{
  "num_hidden_layers": 16,
  "hidden_size": 64,
  "num_attention_heads": 2,
  "num_key_value_heads": 2,
  "head_dim": 32,
  "intermediate_size": 128,
  "vocab_size": 699,
  "hidden_act": "swiglu",
  "norm": "rmsnorm",
  "norm_place": "pre",
  "norm_eps": 1e-05,
  "positions": "rope",
  "rope_theta": 10000.0,
  "rope_fraction": 1.0,
  "qk_norm": false,
  "attn_scale": 0.177,
  "bias": "none",
  "tie_word_embeddings": true,
  "parallel_block": false,
  "init": "normal",
  "init_std_qkv": 0.0625,
  "init_std_o": 0.0,
  "init_std_up": 0.0625,
  "init_std_down": 0.0,
  "optimizer": "muon",
  "learning_rate": 0.00381,
  "beta1": 0.95,
  "weight_decay": 0.14,
  "lr_head": 0.00833,
  "max_grad_norm": 1.0,
  "warmup_steps": 200,
  "schedule": "cos",
  "final_lr_fraction": 0.1,
  "batch_tokens": 16384,
  "max_seq_len": 1024,
  "doc_mask": false,
  "train_tokens": 87440000,
  "max_steps": 5337,
  "dataset": "wikipedia_en"
}
Each number is 500 + 25 x the weight over its row's rms, rounded and kept within 0 to 999. Layers, rows and columns count from 0. Numbers have three digits each. The size before them is the row's rms in percent of the matrix's.

# layer 4 MLP down, 64x128, rms 0.111, rows 0-63, columns 0-63
096:483511477490503536521510499535508515525481457467438460511515525534529497534524504490491486511493464470508474496489477500491499527485491529457489490506516543542492510493522491565531456489478477
099:526521513557479488491487496470520516510473489540434480496523539522476473491494516518509556485461451494533500506465507508495502480505517499509484511484496506467532498503473501446537535530509495
100:510495463495479507468461520497460498513488536572563477466507536473478504491528500464511497539485528487496477545541500506512510484505477514496468511537472514521502518511514474477498499512472515
088:497467496499496504486480495520532522546492487499473479523528508531494497506484479529514492524554503517505430467452483462502504505530505515483536536479531518504510502463466487501481504513490470
098:522477505489506529510525513491478525499496531499480516469501452506514452514492514486459499487506494486495467508511473527516522455475491519491471451490562512450494509500478483477473498511515515
103:494499527474470502510466524467503484522520489511518522551495509511514545492499480452508502472477543500500495506508488495478495491499459527505530472516507508470516469525526535441535487517496499
090:513537532468513462520464496471457505521518533500483511460514543496500503518512563541499533477539460495514489537513533516518503516507536514510477514498481424509524512501525507494499552474523480
095:537474514499526475525536528493482502507502505525548503482504536457497523491522507509521516444481461481480556461513507499483517533505506526496455437481485476503474496556522479438483515482489479
095:502563458477502523516483532493511522484492509506475490485493502527491500466550471547471501460523493490510457538495510473522507454514500523482442513494555492512501490498468450499482492507513456
094:518494483522524521523495516478504483420470551500528457468500490507479470510484501479477486508525499535477482476482497492507492468521460499493429529509516515510492539480490496475494531506482493
119:504443464519494514509501513498469509508511487492494465442500536496523462497474502523492514590498499517480510539462484541507506456511490563502525518489497492529441517508502493507513507502507497
106:490507457483502503511466503497488508506492517450527472478482522485467456473446506474477499533525535465495501489526515481494503493520528507492548505511485447447482558460506463463487522469517471
096:485467513494526452498543485485499524432472543501455529516540485491493443486504503500561510497508473521528495508487532543495497513512446499501486491505499507483491526518497484470534484472523525
093:491500538476492484526490471516509475468530484525524538514520507499506543516482492535477513568482571526504524474502521487513468474526556509522485542523488513550514509470472491468462535521472493
112:499484495505518499510527479526529524479478477503494533465467538495449502476509508484526489552481498484495493484478489444515526489497518465521460516518496475521478518528518522508506548486504459
105:496507519508542505456476526475525529561473495508502455530509510527461496501491489506523515500491485499546512495480541491537498508483505478558522480487498520449502463486521501526463485502510482
111:491479480535482484521489480498477494505510469456469496495502480490510467479497506467489460500489445520503479490460511482531480502532455578504515481515466472486509523488545514476500476532497513
108:491518509473513503498467469462515520507531544472551502496517504510513527499527489443505496482464506472509560534517529498495483546529458505455476506500474498549535451514506502518546484475507473
097:495508451466481512515507455482495482452496475526539528502511496497484492491486503493490503495528497461502512508503453464453527510522478564519477490522525520490476434482499484540513519514522504
098:487458472505539448514515475500515514537494538492534439531490491497472475492518493470507518470510516507498512475551493503556491544485518494489534500494481525458485488507475508509529508465466504
092:489450509509518513519516451477481523441530529460437454560484476518543493530484462467523492460523479547484465541505503477537499512468507499475490493505532530491472484462479528519478522475468464
101:503506478476436532484534506487499518470521475500538522488491494498525500503448486473522476476473463509492501540498468522490518493510531510505551477477446517461452527478489489417523516498510502
099:502479486513450461526542492505489468500530522515537464513487522492469518510477505507491487519489481519503475508499497477550493487546505450501509510522510490499458493483531531470545489539493502
089:507527523468465492525483480507496501481472523472463500515452507517506450457514478533493495501524489497503520491467513485545514457491476546448455524510499509488529468511493531467518501478469493
116:501468519500498491514487539527454495572540515439452546518498533494464551528491500523504476443453498491475501517531506517491483501546487503490482513458519457495472526500474496506504479469522510
081:490509504516509517527525496507463504517504487510455516537459472485480545536476515504500489509513498495515529473464497480465477523472492477469528487481491505453471515455444499463509507502527495
111:501481530502490467478502486494483508509506524505551544437486495525517530524525477480475480494499494455502440489492487503502511529474481494535495511482509519444507520446530561507535507517504511
103:500520525506507478530483509518515472435491511496524546502522509496486506479549509506477482548503512495504512481481493442469481517485540518516504499516493505519501526502467485514542520504478461
097:498502506488491517463490500547513494566548519524480452512495465534458495484552495495510529498512478425505444489522492505474487490510495504483500527548497495483487505496480521501483512517504505
098:509503507492481529492507535515473456477555472525469497459522498491519505479497511530491451498476469514469449471502542466508533479538515477519546522491503519453474509473523484504453487463490511
101:489485497502558484483543463470511490501493505466483496477483475504488492501499494475513504462542483515540527471519521482492463500454444453512514525502448482548479520507533510502520496490447508
104:507529512509526458472509484465500479495435471436525447511499495478466522492500493465508531497472531506486445516526512520522494566491501512529491483507513489438512440504506499518497483512491521
115:513525458507472465520508482487503539470500499522471463497470495536476474499504505500493521502499506483494541460477473507502530496497507537463492519501506472500460531490486450463442492520507492
103:509504504513476496507482506461540522514471451464500528484480469478526493465451488522496507482481500547459516531553470536487512500491525508526483534500492516525468487474550526449465507498483503
097:497515501504513532519510530528507518486515513497481509477511507493487442497486477492465500507499517518466487547512528482516535553493507485464535485522493544524498521470562480492474506485457500
112:494509499472525520506475543549523510472498565450484511503487505517438478521499503478521520510475542520477542533497501528511487501507481538517525487510494493514501505495480513540510503493502488
095:508522539455469468479502525479464523540537504506481469487502468509492520510492493478498531468563483510507507504487511505507501514497508471441496513504485521497510506496475493500524547439488469
093:476492497523503475454492517487520483479470476496498446525497529492517504530542482461518512542484523493520526515489542508461490490494512494465470470491477525498537488528477524482514534523492464
095:496465480516488505511536465486472513509522581453502518517475494502501514502447458527507511463486488516503539540493495511478510477501456488459510495494492513483499473500471484463492493499477508
097:497504507499474481515514485509525456512552468484492500570479483478520552531489473420511493512487533518503500528462501483495522480473477529478521483516513513527504527451455501504515503494487522
103:486519481511467470517499528486510498496507502502490521512489480508509513511496447477503497513501505454496481499558502498491485464508509557499532541492488524487502544508489508503495531478492532
090:478510485501472468514455494476531527522484496472531467469494505530522534488529490504477475518487475533500497509458535515518494534488491510463505497514529464490486458479537513515523480487477530
095:517523498538471521461493475487536464514460498519467466452505486487511515491518531441546496463542524554485452536506466499512508510532491491502501463511483495532487446500514513512461524515494502
109:528472523525481520526479527498483521530521510485475515480515461489492511508435492543480514524500484484500542514509501474507495505455516495556468505493515519493462527507490499490477491489489519
098:488487462512506522492506508465497465516524470506480473575472489501540503472527511476504495525516518477502516503464497487485507522500518548462517511474459480498475545471544503525502541461494520
090:506520537479439499515463488501501483481512509560502524476537493500475498501495489448527512555463494484505513522508518524544499504503505467512531503486522500481510524466477491546540531516510538
105:489461469464479487462532501500482524499456472513502484481501530483518504486524460550493519548482500532493502474521465481469497476501470541492498493487517516543474592538525476471494497492485503
089:490505460479518540505523510545534500513482428522469446483504515469512530503490477521484502452515486546479511466499529462484531522464500526490525501500492528501504419532513510514521498463479472
092:515487472501477491527472498489503521493495501509475456505497515497467521512541493494509470489481502474490463503505451515525525478503507538490505505482458491457488521469481523473522528489516505
114:499490477492507448490489506480530541483509479504490482447505496509518505497538508397543503500475533495495499519490513518493498505449499481458502505493514517445510437518490491521493446496496502
107:490486472489494564487484523497490497481473498449529485450492497519462500484471504470496499519574522493491528501509460450519509470468532506541498504513510499490504543506516514465472473452533507
104:509493502505501527478486505489518506532483493493503479452479548486499473521515496487452493480513476535501503445507519538500488519527500506492464502505505497499484518509513522515509502531452434
096:474458505500485504516467528488446520528539478451523506500504512485549478534510474537485517463474529465525510499523553483524485479493503473521517522499491505498539534480536491490499483455478516
105:496519477482547498492485506507511528463517493480532447520482524481516552515512479459494489496529480542497507534517451506524521558502483540537462516495489505487495524473484491525521501541529525
104:488530541506509475511483492507516525534489511481482520506515494514494512494472497499527494424500534425488509481475501504539490503464498499518492563512573528495553557524477494485474503484474490
081:500491490509437492477490519541524501522488482464495537509494475489535528465512498474488477525511485504507486520508483522509534506493425495496504456494495489479512541504465510507470484511492541
096:520485514530508531468530510486489517523488429486497475519501467526557514457485500497507485493504498456488486469519520460508509509484483510540466496489515531467495448519506523534501525522508528
090:508532497535419497477501513516495521508483491464555488505502517507454496490505485514490497423498480562491479516535448449515483469525492543516530506517492515508491525502491488474501483467499503
104:520488497488525474477525515496509481491514491526535483543521477506462498538439502508489487546474491493497549514516503511540477531529478514517502504488483464561467545484483461512534508501538475
109:488572477509475526522434488510531484452531487484504524545521507494536464507488492442422527451523527455488486507489525498517498550468507530490501490539539513536503448500498478491479502515466497
100:504486477525486498515474531492463492456469457501520485501511548510457483492515496525478473469501528461495463516503514517518502508451497469465500502529521498516500506441517501494499472536497489
093:502498471487453506486518471531535495511471495520473439518513500511538538453476482467507483484537535504517467508504551481536553520523490509483515490473517544522503510482484477506474523489479521
091:505458480479499451475477508483534478482465493504524498555498525507541508520525499552488468480514531471493529528492480489506520474533519535519513492494475490464494540539482500470527531507538512
111:504501493485508481514502489506499493525491517433511509540518507486561527483474490478505519494514503507494503481509557496503499496487487500525479506543508512526550468508471476527539490481486535